config.toml
n_head = 4
head_dim = 64
norm = "rmsnorm"
norm_place = "pre"
norm_eps = 1e-05
positions = "rope"
rope_base = 50800.0
bias = "none"
init_std_qkv = 0.0355
init_std_down = 0.00671
optimizer = "muon_variant"
lr_mult_qkv = 0.5
lr_head = 0.00673
batch_tokens = 65536
Each number is 500 + 50 x the weight over its row's rms, rounded and kept within 0 to 999. Layers, rows and columns count from 0. Numbers have three digits each. The size before them is the row's rms in percent of the matrix's.

# up: layer 5 MLP up, 704x256, rms 0.164, rows 493-612, columns 160-191
# down: layer 5 MLP down (transposed), 704x256, rms 0.0923, rows 493-612, columns 160-191
# gate: layer 5 MLP gate, 704x256, rms 0.161, rows 494-613, columns 160-191
up493 103:472417525548484537463534487468525462510584415531534598504534447484433501530589444530475476515540
down493 102:454461497471520514496485476441455511542487534484432473550503535551534498533506454476503450548488
gate494 097:589602473481629478538441450556527457538614516607502504543539591419548447534468478484507495500580
up494 095:490460452502500424461517457521421517543525561473443552509475478543514471448476487463512437428474
down494 097:481454570615536452521520473471519554440548498428506453497575472542496556467520484478515531517441
gate495 108:489544527465512451465495461469541492496582448561461513588459503535502501563528460498434544508515
up495 098:480532469532453465510486497422443464385540470594511494523465510447585485499547545482471573462466
down495 101:541481463499482555508581503522497516441480487409439563384480570410497450415448514532496447556525
gate496 098:612527423484580617439495533454424459570456618490532455570506604450546515506403460482505416561454
up496 099:421511458544508381436522436566556473451548423473458456496452486584368544564529461481440537591493
down496 096:444536484485540563528490465487468494601479492528537527494459483526513434486472400543507521412440
gate497 095:466541527497467489504456516538378454480435511504602496457520462452449517545521494611447456492464
up497 098:515471503539525523509504597532440476476466560525373604454511532520557401505513536470533582563529
down497 096:439441450469507472532419506528504506560496545435555499448635516596515479448546513506482359421466
gate498 099:530499559544569596520471431368471577491459478555531402462529504475443450498467514520511427469558
up498 095:563501526565470498581533568528611494507477494492513498420497544561409550480430450528477478512472
down498 098:483554537516521486506492548526555478474503534445424441498424458502539529514463564505518544460505
gate499 101:595570528493503475539497448535405496506482494472545532480584512578471590489504451524480523474547
up499 105:520517622482461449474480463450530641460520595480429565443532448531515521523496396474499516504488
down499 103:590410499474531489524542499572511514433472429445564491456494527599642449578585491552542553477492
gate500 104:460486388577486516476508460494535609538541524461460492501482534446519485512441501418489492571482
up500 104:466569528550545487442516420613562500525504520547569648460513551503578457524509482525491578583432
down500 102:464527491467462479512524511480510530458427567537507584537485454501538516450470488502496518506482
gate501 092:581503401551547589549418513490475530509491470437532451534519536490501494413437543462587457435528
up501 096:579415536501555456497424497616540504515516419528420480440567596382619429539562460560461559521532
down501 101:428427465459571482482400413479543536426536484585575512577574537473536512492510496488468509514487
gate502 101:513482500520502477490487506564550493493427498567450562532456474566505505509542540436435468580482
up502 105:536472461460490531471576568502399490416494447549487460525457558511529554439513510374444525387510
down502 104:518564431542565484513470475490589487563491467439480541544494492453538482536394551557530438484460
gate503 095:585522517448422440530456528502488615537501515620548487585549534498443509481470497525552551496563
up503 102:449380475463413514469476489586470491503499433521489515544468524491506393502582509445468463548541
down503 098:475496425386450498497480513503492500517475554485491511581504493491557587455490431526500527473395
gate504 100:474522535462506455511466619534618483450550489552477487535531478401564579570549493482503476511509
up504 101:523503512528479587520545481488570467455534456479530530587497468374462459481483495612483496556506
down504 098:531481398531513438507537520514453574448473519447600453539519501477489482564435401538477561425531
gate505 104:540509551511442561493463522556509483526596472553493504499566445542396494449469436419535501543422
up505 098:536543556526411469417390566535557489524447483498465463530530514443504520512556531461495529567549
down505 102:590463524470495560437581556509526567545501448505535552446509578563519564525539492488427454457500
gate506 103:520492432493534578495535451591471364520558433562481528541405390537580449500542516543445577463488
up506 101:494572456484473462551464547432505484440385487522461527535561477494481434426523577438533538602489
down506 105:558473508502511527506469549675422484528586377557593569490591456391415519490513538368503556495482
gate507 101:558455528519555429372486477437458407513425506473434473555588476491483601521589508472459363449494
up507 103:462495514440519552522522534513482585451558483478494449580560582623474467453509516531491518601490
down507 104:465463452590513433549494515451433423514605497478506518551568541499526476532519429583463437543487
gate508 105:513480565470554550459483454442535470580533536507566515457484471520479473497480586505456556541486
up508 108:426605446434445482496443465541517442577493543409496542519486461491466500625520532516454550460536
down508 100:494473513546544485547526491564594428448527525478575461378417517600519485518520488584537451497426
gate509 100:464606479527535523517393476530476509511463533551507525441472476551444470558489524468476409499591
up509 099:465445508458533493506449459494554428566480582440584571464570448528554497461502543495579543559507
down509 102:520493564598488504503522559459540497554476493569385372529510467530534472474485609433438508407448
gate510 104:468561469482458573493464576532441571555501564535555496617619481489536493565424484538509444431481
up510 096:570529556471538528521486492563450498536481558508579499533519543476509375459507489556378483426440
down510 100:529480533467519517469509535418473421459526499524512533490495544457491489443547455418533559534510
gate511 098:512448527525466461446545477499564528423552474616571525430540428428451460457545611451474514472525
up511 099:491524492548621519497577437600534461487460636459478408503474552514514482461479545546475551490409
down511 099:462535475627450456450543438521455517515449546480461489494620548498454552483515582508539545447528
gate512 105:486577527432461561450502590504499471381511401475477490512519504514516459467512476575477511491568
up512 105:527514479498514575434588522491511536483493436501536519448436505501496570520476431471559569555450
down512 101:543534442518460562395417541536506524458508463377478521505480549515513420541617555442545555460463
gate513 101:527560577423478531466588475466540507470570459500481489487484502536574523465431546558514445516412
up513 098:406501472521511556517486465529572513413531439500538625445521556537512496546461517559507415572450
down513 095:481485465482478483520451552465521489432514447412571486534551523481604495575464448557473486515483
gate514 100:514534447569499484440504452555498406474537587528577590492447492415411597424442466521456600417510
up514 095:502574492532522427549439537509575404537509558605482596486522524473470487519489498488414533535469
down514 097:481451522461576510533514479517503567507547515571472407440548507498471544498446533542543520571474
gate515 106:611505441493515418417539458517492552494561494477506466467428482479453491395430459515539491517470
up515 103:509422514480504510475559514518480512421469548495537574478434493476479525386515503528459494558521
down515 099:501494532498511516526467534426507506583487539385505376453545579406510530555444441468525471483493
gate516 098:454493532570508502439441473439464527420503486571450576538415546519467501482445560544537529544574
up516 097:612472571552549495440447565444463482410427462542433389572513466533504443440497462454458405521489
down516 094:480498441539421535456519496484519579439554565458518497479434442492617488469484531510515387461559
gate517 101:572518460529485514442429541481476444513652613549512453602440562467531461443486627405500463451469
up517 102:535455546442518442425481595521436480535541491471490503461495466535555389470526528544500466524464
down517 099:524470525530478496418460552520484531432517535525599539519526509506533456515478642510499537575453
gate518 102:576522540557462611497498476436508507541502504465532481494479506557558439437480522527565507413541
up518 104:442469543557452547479488460521613529589508421558572542541535462464381541461456468503566577450476
down518 103:439452487509535507530471473542562493528473516559474426529539510539460527518487359519525565419382
gate519 098:501492520549679534588536492502485456551518517471511515519444532501447427572401541527492445482580
up519 096:512506469396431555449532478511514544476536424452411493416519513518422478437568507535446488563487
down519 095:438515561544496519550540457417490534504509410468550477492475475517527487517543562423509473448508
gate520 096:426479631507592518512519540537435588477506482552435443599519543562504560475460463478557532535552
up520 098:536510495571560547498516514440471455552484466513471557500417549532589574510546583503537497553571
down520 102:460512531528570502547600471457483481485383548565595529528458494522473514500626546576468538505415
gate521 100:513462489459404569538480469512544538507484436470385464444482470430497543549486570428403493487472
up521 105:424604515527438541359438464480523498593595474483483433410526535526536600485444455499485463407466
down521 100:473627500412434472506526508551488515519403532519509518505490527462491557496430617469544434498557
gate522 097:542584523500456487536388561497503523469502521554425545405523479459434637491546548533468521456462
up522 105:532487497500477507490497504584610480539598387503471430564526441483509435570516550560509462480496
down522 102:534384546511536517479468501557427590538520462514499533506432531476473493564611544449495573552499
gate523 098:509641520488591542544577556604455543438395458475516485403574476441542502460446471497492394399537
up523 094:559514586563422489471410633550547503470441543533449623398497563493570517485591425512585487558476
down523 100:535517596493504466562564514440542515422479467520480442417558443565621457521562529480478428521448
gate524 107:458527516443545514506480492555499471546498445553484487461599511412476576553477440465422467567476
up524 106:591431458521467422434581466593440479526541518604581555534498430460548520562502491498423475454514
down524 105:547419462584588552516431489430533541527481467463510445478391540491461505580526485476544464498477
gate525 102:429527534565475546426521528476477458481474496505338510492546519442594528514481515473495510488414
up525 100:534551561456549476574509522479467478436489534458568518476586573538558530526520523568529460512599
down525 103:420443472573429507518520506565451403452445489511533566534499363473558505521587630522503405514490
gate526 097:572413560495587499544450530472470506560488494446422511478623476533557576550478455531531526471485
up526 093:589521505445469488559530452560487516534444523468466637450533469410604464523524484486489508515477
down526 096:495481585569445523436564482444460433509515490502521511448525533422536501501457453524520524467397
gate527 102:525507547524566587443427485496613580577568456546434459540442536560496523446444557501507454473524
up527 104:412525494442498527523475506564411505497403470445497494491501538480515569516419498475572521501483
down527 104:461438554583462464502541514496477530459465525567439436428549476508499525479554510536404534559525
gate528 101:493567526513554462506461563525532425520546490507500380517607518421480583558536469475545473506437
up528 103:499529445472572525530490503560487476448529485507531417483505411496498446513396526474574423536583
down528 102:491468547416482464556485425560505515566475492448492439528509574525618512527513443480410551553476
gate529 102:508541506480409569562484460473496558503456521481474458502422466519490541469421482535457591485466
up529 106:445440565527439449449517514488547537547464436459418477517517440572537543525433549522479391504588
down529 100:541448561576510514474462534438434485508623518464419428546543512608484445522498503434555506571567
gate530 094:452526593374438599564516547519437572550496479464519432504556463524519528520491464483647431485499
up530 096:470435510471516505532413474490511429462577472552513439475559552534575506475534566445400525481430
down530 096:498505406421610562537524402452588405483509475487481471514463507511458538494485422532353537418528
gate531 097:566478509491480554445458431544481528524516434516539417542463460522409559541523476586507523496504
up531 101:464531472514493527514510544452587528530555417492522400428521543504532506567446489525437436504505
down531 102:510595462476467461469461464459499518680460576519509595481508458476465519460463469495521555459431
gate532 098:542540512420516516482488518509584554456486531505475443492580511469429520485478509593529493482549
up532 095:504510400553564463461586450470550526583501510521532463462551534467520413437579510462372506490467
down532 099:557533434441510443559505504565471511472569453560503568633458552525454507542569479428432457480528
gate533 095:498482495584542515550484520591455471487424434560459486506490490471568515553427566506563463567522
up533 098:519594548447595381501423465533474539547424397509518414546474575523459450494505480500496506444483
down533 095:473506527446496435516500502526474516590525593524518584436545482516483498451632362531457507459528
gate534 102:528430468464610527476520517495465447483477469562558467616468471471490483535503508501515526529554
up534 095:433552576453497506498581558551520524473543529516417508445472557456424571461547497578475481504481
down534 099:457532436572472441511463457458486527549561467552545520566584512510561441488484559652478560407516
gate535 097:451463468500528551502494496397535454616448460495458510598476469549455518528441538507510454437548
up535 099:467515475568495591499515466458496448478467438431502383498489510456429517429431453475530468490464
down535 101:625510478475534522484497542427500573493511509454503488558509436493419392630540504506415546455618
gate536 099:515483499478511454483464468484483535455486475468518367513543544423493538515545405517522456449640
up536 106:507619474571558547514455452545488506490514515510422532493547431453495500538558528546557520532568
down536 104:509457500535459503498581523484434556499541442536363517515454509435506608538565499486567536546518
gate537 100:489435472501450499483459574505444488683482491466539535592529528436473589529492569450522503523508
up537 104:558501489469481581470436552468497526421384455500530555514437496547446520405467505458475543494397
down537 098:517435526445511447590482472567582520501544459532467480505516484555417510491382453489457609513465
gate538 098:507514397558485516512519495465501446502507509490466533515463542538514532461601504514449592448473
up538 102:475474475508514533570380523477479422433428493481507421440454539414517575534567514425515471457520
down538 102:543603548573435479464559443531539458461437485437498460473504443500467583562477528417506489467410
gate539 102:635378534540486501546494550538527521396497458571514445503603613450591519477459534474512632470501
up539 100:552401539528526441488441492473543465560410473529531564495448575559573512465524565499454419500426
down539 105:532466490543457492501442511544500520520514507487528497610585555583454501485507436459478546493376
gate540 098:478439502408541570483496526453427516479533382448513571504477481491615426505529527412517471577542
up540 092:558573443593436458457464513505427540531427547553470423468599580521425524490444421581584462603428
down540 096:447417472534546490483510540506444496562463504490435480527598584559530475452555529395573464562515
gate541 097:640471473492575491503498554496511461464564495471526559576515500484590492528584625417461511583585
up541 098:422534409477424539523503568488508553481483490464505565464449517477374569498472496451574549583502
down541 103:485537504532451600474568469457516467488444548539416556411402541484441519475550466530438492555471
gate542 102:500519504464473562505530536523494506527509508583487509459487613564586579542574529405551545433475
up542 105:528507569511536502493506410425431480486552520485500439487437550534443398429465451515422452526519
down542 104:420559561465496525594484523565533485522520446481508394518505550585417473496538478464514505627490
gate543 099:521535479485497459518528443473483477405446486458481446491529516524490515452492434564436532453572
up543 100:477497437589585586453595398517535512580564410491416466572520446474448467416535493561560501473481
down543 101:583576448548458569593485508528577407542487463518492438425492506486550595517507496522446525478485
gate544 100:563477483497475502540520536521455537506423587511483466510470545490545412364474550559611504537520
up544 098:467510506440554513454511414487547535493530592513453504516496570505466502475358499421592592491506
down544 097:463510453549483601425429442546499475456585573518615524480557449532590474503493570514522515587516
gate545 094:559515524480445476460467403478506528493528553505572476422498496581436484423544377538506403576440
up545 098:469504425468472545498491432568526565438521614456518430453559558377460493618567395556400537467584
down545 094:482438519480526524602507415468465541451477493485537538570537485525534501486548459527557538467583
gate546 093:481461489523459528542520477440535440414509496516495451447480494486489584480453593536569518496469
up546 097:448562537358530589508492575556491513482517535462509484456497498406433492535536484391559524548469
down546 096:521463497524460596479521499447316538420544437470452573482526576600477406581533608551515486569517
gate547 098:511543518476537568457438496603569583468461364518460476554448442474543460613566482569597452538464
up547 100:429552533495474533574512558518520528494472527530502445433478410420496462605404386464516406498453
down547 100:516456559557510445508441515489476447535510571527466511420467557473490486472526586510528535551549
gate548 103:535377487471526494480481642485446526471448525561480490461487500431534574526451539563463528543450
up548 098:476493545505535499535515568488525476498560438531486598410475531457458548510528470485476522492485
down548 099:469651545536459454534596410457511534542526499491472488541464451491516524552543421540503566455505
gate549 100:471505538505434522480508558536399578437419552541530472467490578547548482458515507374586437518470
up549 095:543430526460512529452562499489427541514381528410439498581430462445487565470548607555498526435546
down549 100:562506465522497531474521571567572505521506477538519465450437514543446482527539461580566484459520
gate550 104:559476515435558499482523432493466506462425543521467576470587468512548563475469495554478452428466
up550 107:438443485537490436490481541556514431503509495547467484386509574455575539494400512473565535542525
down550 102:470484504546536472550511466505377449458436475457437451477465422422539445496460409532477528522479
gate551 101:428557422531639471483533414511406537475550596471507554529500438486473516545502488430497519508429
up551 095:560438507461449571548454564564564483450390519513540461468456523493440508477483481499507457567386
down551 099:577449518499467543430528521440573490571472474479591509509490404488588474551528464542555553464536
gate552 097:547486426480486552470540527474532554513586543478554573597580558532409493529569507539575493509464
up552 097:475472527463419544398514524529445446473513446593511431496493451537419434539586499493480445474548
down552 097:513521565477531510490532484478453496453391534461519532415443622441483546482516469608492511500453
gate553 103:430406521516477590536453525423497527552457500501517492486448473485565461517565471433467457505605
up553 097:511494458576460526557438449421473483491446617549408550469524491517474461568432508369505542511555
down553 100:467493567569483572555461500427487550479505523418441428545559474408511425480413466575462490460469
gate554 101:510546478533530433465483507412498578509481473533500529525482469561434399483502575386558487403569
up554 099:522430483491481384377514482504434581534568540508459525422517365516526504590463523575513522561549
down554 097:524501424519488509497456479520545508382470544502469482455376522528535559538448456522479485485486
gate555 096:499409558502556510559524407478524570468474512512526512615573466309518505467584511570535510527494
up555 098:461514432437501488535503430510486553445506492446497515519589493472529523494505509515618499519444
down555 098:573481448438483485525529557529560523513614626430539495490581434467543555475560514472480603545503
gate556 100:519452486501479518426462466442469438515501459436554487556433533450533459412471411497465540505433
up556 100:467527490436530412455480458516501534463453527467473519524501571551532565368482538531556492513494
down556 100:446449467477500587504531426561507448403447520548507531472498476533488555473453552483439512468401
gate557 105:474468574447536415483562477546547493518488494540516587467470519491500484549459515523546503582536
up557 100:541512545416531593543534497464492418373557503427507481433486442489496510480485508448486455480592
down557 097:589575537422397517471479551434410479483562487384483532527518528554600600553511528471577444464532
gate558 102:364521497525383549525446480638513578524449573493418492462454568474518503452473501539473514523541
up558 099:540559434466501486516441462535540475515459485500516444514534414487447510396512496462490485421446
down558 100:522511451443488381498541429577439466573524503525545501443593530484480478450523451420416477455480
gate559 101:599493575461435440417569462495480464446507564481558504549507499469424424467533532630516464486476
up559 097:542493551465501466554506548462511458520440423480525482508445587492474501446520459501540493494484
down559 095:479543465454451534478505506534506459529451522480491555467485478435415457461343439539505495539446
gate560 096:449423496532585451385499502555452577553486516548504579522533476555533552492526532457544511472486
up560 098:547455480507564503509507519446555644522488498513522500412495554545500542508450551472412468513444
down560 101:577453521492494482537595363527549472473422479484451469392438623586552495539537447552555506459563
gate561 102:522516553517470548586450466470550519492488488476434615459525545569457562558411498528511412500487
up561 102:575543468544403554516434543581558481470492524425539602509491433439462492391463573542564478462509
down561 100:443565428518477498482557547511601587519506455458524493587432519500548532448552538516577518470570
gate562 099:513477471494487585490472565475502502533608568576557492515534515466552549509455541591489468536506
up562 092:540517584573523544536515455482556473543518474509530569485474550501486447523502377505626424569481
down562 099:404378556553441557457520516391550464530557509515522504527563482496574432461433525504478488456506
gate563 106:513546545500565549463438539315514521425458528508525571503530507580612445443474507523435537523545
up563 102:466542534375448504432569503474552464419395521517426528436374455457492523451475516555514531526534
down563 102:495555533469571522556484457560480509517454495476488519448444480435464470574444459524531558523626
gate564 098:577429509469458523574500438605510447494464482503555461460588583517472470392607547495441529471532
up564 102:488491533565589511478485506578406512566569518547526460456449503441524555434487566545500493558465
down564 098:412533522511475485499460488569595480474524520523500507488544597517549464476501475426410486469554
gate565 093:437461535391626482495524489524569495497461548654520419529465474475553521548449417449476418532603
up565 093:649448457583473577509497437426387487586473538498452618453493472578491504419475486490488569514502
down565 098:442459536499529481549485460437483521447467595578555515450490567466511495511558529458553501505519
gate566 097:560474485488468551506496511580561498452408497512497595593459404441522503501462505535488486651482
up566 095:557495419496463442510476496462451575531532562499425458519529518514421557540568516608563537450444
down566 097:531514532487546477589510460511557501487489485484510506438526426410504391411494488489440504403459
gate567 095:502363530519463489448421561492564487471472557524559506577520544580557512399536444521398497606541
up567 102:435568422448485444509501461523568505466378492475510525444615471417524454546533565365542457432397
down567 098:496498491492471416475457570454503493577499594510503505552536435511467506493505556482399403460446
gate568 100:429455508487410498584494478572417496545474484418514448519528509405451601503574495478512516545440
up568 102:469505476461574495474477563431524537410517478531487545514497439406507543530452426511475592490466
down568 097:483501409509519508443433485535547511563462508454492596530448526485519494453482497510554636505573
gate569 096:594458518453456534505552541496484478494538540532502432524430453532499539557510497434493411429495
up569 096:511583440556523474472491462464573496537413520543453531527495551477527468572543425526502534459591
down569 099:368467470469447655535499483537501495465524503431482494462487527462452530553468503522541499501492
gate570 094:491462543501493556434545542481528537510462616497475443377554509511537412541495548467496541463366
up570 092:527437497580592608498526439546510375490462481421518511526559553563504463597536561490541541583497
down570 093:454612505501553558501429493500492508489525446543572535437458581443544459500572545479500530547545
gate571 099:431542571492555501532448479403512472520464485441509467504462590540507521627460469463422482458491
up571 100:564521552545531433508456487615505457460532425439472495517492443478464487475599487529526455482526
down571 101:467553541525471473593525494397441413425465432556480472554469568475462471466458568525512449443437
gate572 098:631504486480454422484570529487461486497490508538431402510432491522514448428530593461427470489478
up572 101:525594591593523454531467493471575486473482543502469521516457442449511511439476459493525484402477
down572 100:472526443467493476564574495574490549561505419573669524496482608510539588475456487502454557489556
gate573 099:550623513585483498526479564494578540489600481457440484522535521533506553571428501391516483515445
up573 101:518475506470459542571533550486516511510458506540636580487549483535494511367574465448532498370496
down573 099:430574474580489526510521511538553475452574519537482468463534481495469440525480491577546487458367
gate574 102:563490462518508417502466495514516505510593584531501445439550504444490596493456392474404497501581
up574 104:497459524599450476523402419485477573468443553421492453402530550534565419412425485419504438538484
down574 104:552533460501481510485528589489426449442450422581432457521529415529564467482523481574538447446517
gate575 104:499454579478490485544494490538531425471562519535475530545552457524522570472543542532528495426491
up575 105:487492524479500458555555583507553494470422487512569512564498511553516535536482464587417389575419
down575 102:462467509428495512494491469495596535561479566507526487457462459578465465592512604529465486501490
gate576 099:506474535457436412525511604485548499498534566492544484483539561567582401531519418533592493456465
up576 104:579478456473488530469544483437507538510462406452490538546476409526502512453567501508487520572491
down576 099:440481439458458445450534489512552550556611501436573471495480469514391474512470534465445422450461
gate577 098:496510572483514474534457505490540519548527413458419470529565515464485471497448501620518432510493
up577 099:492513482507538455455467501424427484496477512567535517459521503481493471497546510375403470558519
down577 096:497553525526500431386456513535475550418532515498497509458445488592450542601524504421417440483494
gate578 091:515519501449447503529455419509514536524550457585463528527514477498524511511492500484580500454422
up578 094:504432549504483422541477506521515480505579545499540495515478615529552436494453539452437548461417
down578 094:460499468592471553459503515483490426448557525498443545531515566519452436526483514431438522490517
gate579 098:474439457387486501507522497448441522548547539549604494502532540438527500540433464446470527461518
up579 098:419520474505534550521496476447405405581484554573493495516493522533458516496496490507405524464578
down579 098:474508564495471519449495514520452536521501402492412538517521535511564456456460526420543603648559
gate580 096:448442521461446471540503524513533516525508561531414451468504549493435429477483511583537539420454
up580 096:521597522427517498528447441479556524428509574593571569499554566507488495471561414504538446577467
down580 100:498487421535471456547571450463482491543479554496494555516576463594510428451481523512621405493516
gate581 096:611481571599463471535504366469493575446554457442529534492566549527559495514545518443504414538538
up581 095:512502533496424535482497475412531490473481403468472488498560515531510514532446585485499468485438
down581 099:507567462583536529474517554417495527478533553472533564457543465480460536438446393516500499481500
gate582 099:452491543514441526550513483516481503638563525495394434470469484499515561469604470380453506469553
up582 095:511490514447456588541545525585502441539587523534496503564386460457499515498643527386445535360546
down582 096:522490495463455427562513437446465503496524530508593606415432597417480529547545537556498527431561
gate583 099:462462591557506488470551502417579557508490465508482494535530540512553469511484517572467434546468
up583 100:631493495469548463557521512480430477482433366488578450505557457515519445540449527458508491537438
down583 102:557463423415490536444608482504469466529501551571465467554444513493511550474527517475482464421464
gate584 100:489522420507458474441536414461511573536510493558538611543496433526596472482488543536484538580580
up584 101:480456464536478491517423493449390502555498491402515535524558578473390540512424518422542547466517
down584 103:449509415471516529519547558547542560537500512471518390427470451542406536518510562543584484501457
gate585 098:452491470543529466499506525532479439563475444527518518543469486560546394517513545526514508410517
up585 094:559425520514510468624459484428542431492508603619512548556473494540507520580528479452498466459489
down585 094:482473538454552513455566501521470463506533513561455555561526424536483406574502478492523534437394
gate586 102:491535553493571457477499558491539491514402518462476515454383525495447384514410589508573507459495
up586 100:567533494500469553467441520556429524456480467589449518485535427481448477537441465511512462439544
down586 099:483509502401424488505506524459479522498516584455569480479498503539558599438475484482490576464530
gate587 094:599528525473420591511442419516504539445487440493398435409585426398451449512444511535474488412528
up587 095:466631495567452497481583472553478434448533630404468508461580527512514499489418493523573377435426
down587 096:632478466456536499426503456493480477578532467496454471539640462531430383644513463461510451522539
gate588 099:482485378495435480466534503498556490449600531551440608427512539460562480534480460610479525426548
up588 097:434468511511368483407539500466490416537416523452496552432513480515480592468454403558584446490488
down588 095:492433558528588455436577582427590425507490434423485422536598473584586500520492482490494373590546
gate589 103:597461614625544531534402483538498441541460546485515495523479492514483582542517501402470525456495
up589 106:513559624501522571554489498529467468522494460536493472487565530460487523546498578493525471459512
down589 102:506502443501590420477531490572457592606470503541415482402442537445533430551465483382476461462494
gate590 095:507505497518512503536564548426528484547506529551557479547554532568532539461513535456561557532530
up590 097:490470489521571532446472439532480498460502450533492532492489471445553516558540532561499458570523
down590 095:428548486524575462552491586577517435522488485485509472537435564451540518503481419547435503413476
gate591 095:468438483462474497457449522472469484480398406484511507424526564620579506481512475548562599423548
up591 092:495512582565549557512496591544575534569488511509511493444476510484515444562415539484495435460453
down591 096:459496483507461542498465535533397492469537434560537550597517413496496463458471511500521488596459
gate592 095:499487456529556457576496521568502586445435575560501521490475511496497513561530466484469483496518
up592 099:478543547605495491522526503492543513487440544488596581401446521515536530467442488479493559521443
down592 098:507532569582482581459428485477521572428507535474524444437559545494526529498421566449568503472492
gate593 103:544526484468491451580494531526529560660442503554368489561477582456427523536429556520460441426544
up593 111:476408478542499516514523454429559494557513578407540502505472559514586507488534539459501493451500
down593 102:553499558551537533468569544443506555438538468446588485512551396472564463629428557457475521571516
gate594 100:555340530574389416509438536482528503503538523453510480543566574520501523510472507570404431570431
up594 104:502405498498501534460472554503506438485537538480498436399541533509500514443481547442482523453486
down594 105:542559553561562486570524425525500455456536430483365494439552639480511617542452513506474521535483
gate595 097:503468528453504532496435515519401426519494411461467491573495527516509559523452568553574582479490
up595 098:443435507446547454510455437511576472524549436547531572540498527582532496545539462413511406584527
down595 095:629528497501487467585508546485431510513449505526498575520505463510492469548363451446541501389498
gate596 098:592483551506524511517498400479524515471533431576583502488547487497492510472532575530564433423524
up596 099:486571504441597419479426507468455459520549506457550557480517582485506569520505497462474500559474
down596 098:495521463516435528516523479520533504601429593564471518386453575559434536546447395507436494506536
gate597 101:529477522488419526518402466430564467552388499420528494479562475482502496510552416518478557488397
up597 107:452541423484486412487426503481558444586463485461529522442564503497518498634508516453471537485463
down597 108:530455499457464512439475489576604471545557539439570529458574437513560518422495515433492436492510
gate598 096:422491514474485550456516430356489556437505538538424483458512504498512528439537523547445480514509
up598 102:505490510572581521502508558568515506509569438518499418432456473490390530513504520446500498559462
down598 098:447552461499418480536461535441444480494481469517374400528429528496550474502522419527519412461502
gate599 104:561573451483510534575516520442546510461491487526554485413424410383609376436539437484433471521497
up599 100:534572462406585518506612417506506495580528560510598534534479476511555541409505505565447493540413
down599 104:553619440566561493494525577537580424507585509487471571410471466529586496454562529521526364490454
gate600 092:457441504489474554413521466486460532517469503575535499527533582606358468500475616490500479479494
up600 101:532450489534507514587443445488466485476492512541515563453462525459542479548455537467444576544465
down600 095:547477404476433462470532533420515591510447572489491436576466409451421622496487424419524433545526
gate601 106:512480553468411503537555425586584553511466511564531475463564518498475473517558509476487464410555
up601 104:441472495446504493439497452402503585454494504520531564485539465497437543437458470390526428449514
down601 104:478526468439571472483457557498545549521574536494444591482499478501450556555529470482473591466545
gate602 108:533507447580516519443454528456500538566495535524593599313592514555560485445568523431500506494463
up602 101:470510577490496573445479475517479465401559517439546481497469464559419571568515430497542515551556
down602 105:482440512527548461453490558494500457458381482481463520542506462431474500465481526538517429534554
gate603 099:464517539505589479494426490420499404547442478494534663473545566549456464513533482466453550477572
up603 097:601500488501596521476547566520566517462532478512589505516584506548444436496633454495448438510486
down603 097:501529467486511605489545510492460500470511497618491498542422371475463525471566567570491560642490
gate604 105:482491558506566465415481490484456507530558545565530484473408590511518499467564494517477553446469
up604 101:466489459504582542542522452522475467572574568562516486456510466497473626477438472474477520531505
down604 100:541475518503531435514503592477507561539465561510491494459478464445503476506517480574527524473515
gate605 103:481465435466504458546491491516491439395479616484419525480448490541553463566479512502478504494423
up605 098:526512605535416479557419526470436486589449499543572469434525569528566467494617478607478445533544
down605 099:538510431558449488610508558627498507476481498445450460432496538491581493472451544536500517472490
gate606 104:445502572593494494544457624475511473442362505497517564463492524493374410574519505515545508476511
up606 101:451482443514481549435568425555465526486511530468444497392478456582552393546420446483532520522489
down606 103:458598495517636501530468466476600515506482465509417460486355551521429520475456570420531463540563
gate607 097:561576453515509468576526449412505520552468504482463484516681604487442576433456497417475488559504
up607 101:584535436557620388467513380536471571524507537489432535504566502459508525497546524423496544601590
down607 099:560495548434447583511531474592569489468476506560491472513458576573469504518494511474523561514494
gate608 093:561527454449612497475365498524460503509488589475496443540532508518372516525469583525502561491510
up608 095:519455467590489534484567558483589505502506517438521417470418490494520508508496484485442438583545
down608 102:490479521589522507506383445472546490510418586451434490481502523605494526493411583590444505454511
gate609 092:482554444441524575427500505561538513497435533485537457529525408425472395404530484488484544528500
up609 093:434465460449514528444444461641488497460429486479448557539547518566488497460521393432507575501434
down609 094:529472577521470541501446516471514433507479491451421537474474514480578546462455504479512488434491
gate610 101:483541509538542483474527587463472452521539509481495565574524380575497559533571468583492482433505
up610 107:479455467487561474533547466476509471552539451420561625531521500513473500494507459547507540360469
down610 102:468451487494540503404475556447476484441510519478454431588559498520499472523546464535500503487473
gate611 101:525512484502473482503495517481497491532476432456500630435473575462479527616509575579506534497416
up611 101:550529470606586440526572501503497423475499483455485537495442598586469455482459496427454516507518
down611 102:501471467404472393462518475479594425493495565447459507512446421399458423476439461516505463511508
gate612 095:507508509458428596519434460471483413473472441561462546480496521385531540391498485483462468627557
up612 097:468475509515508528445431419542513444524485409538571473380500474444503477530440452477450515518528
down612 101:470436481587468503495515465465544419513542498449519490481557501535544528524470569535605483474413
gate613 105:426508528511485465520490577449506428462501538548419484559522516556613483394500537440502447508469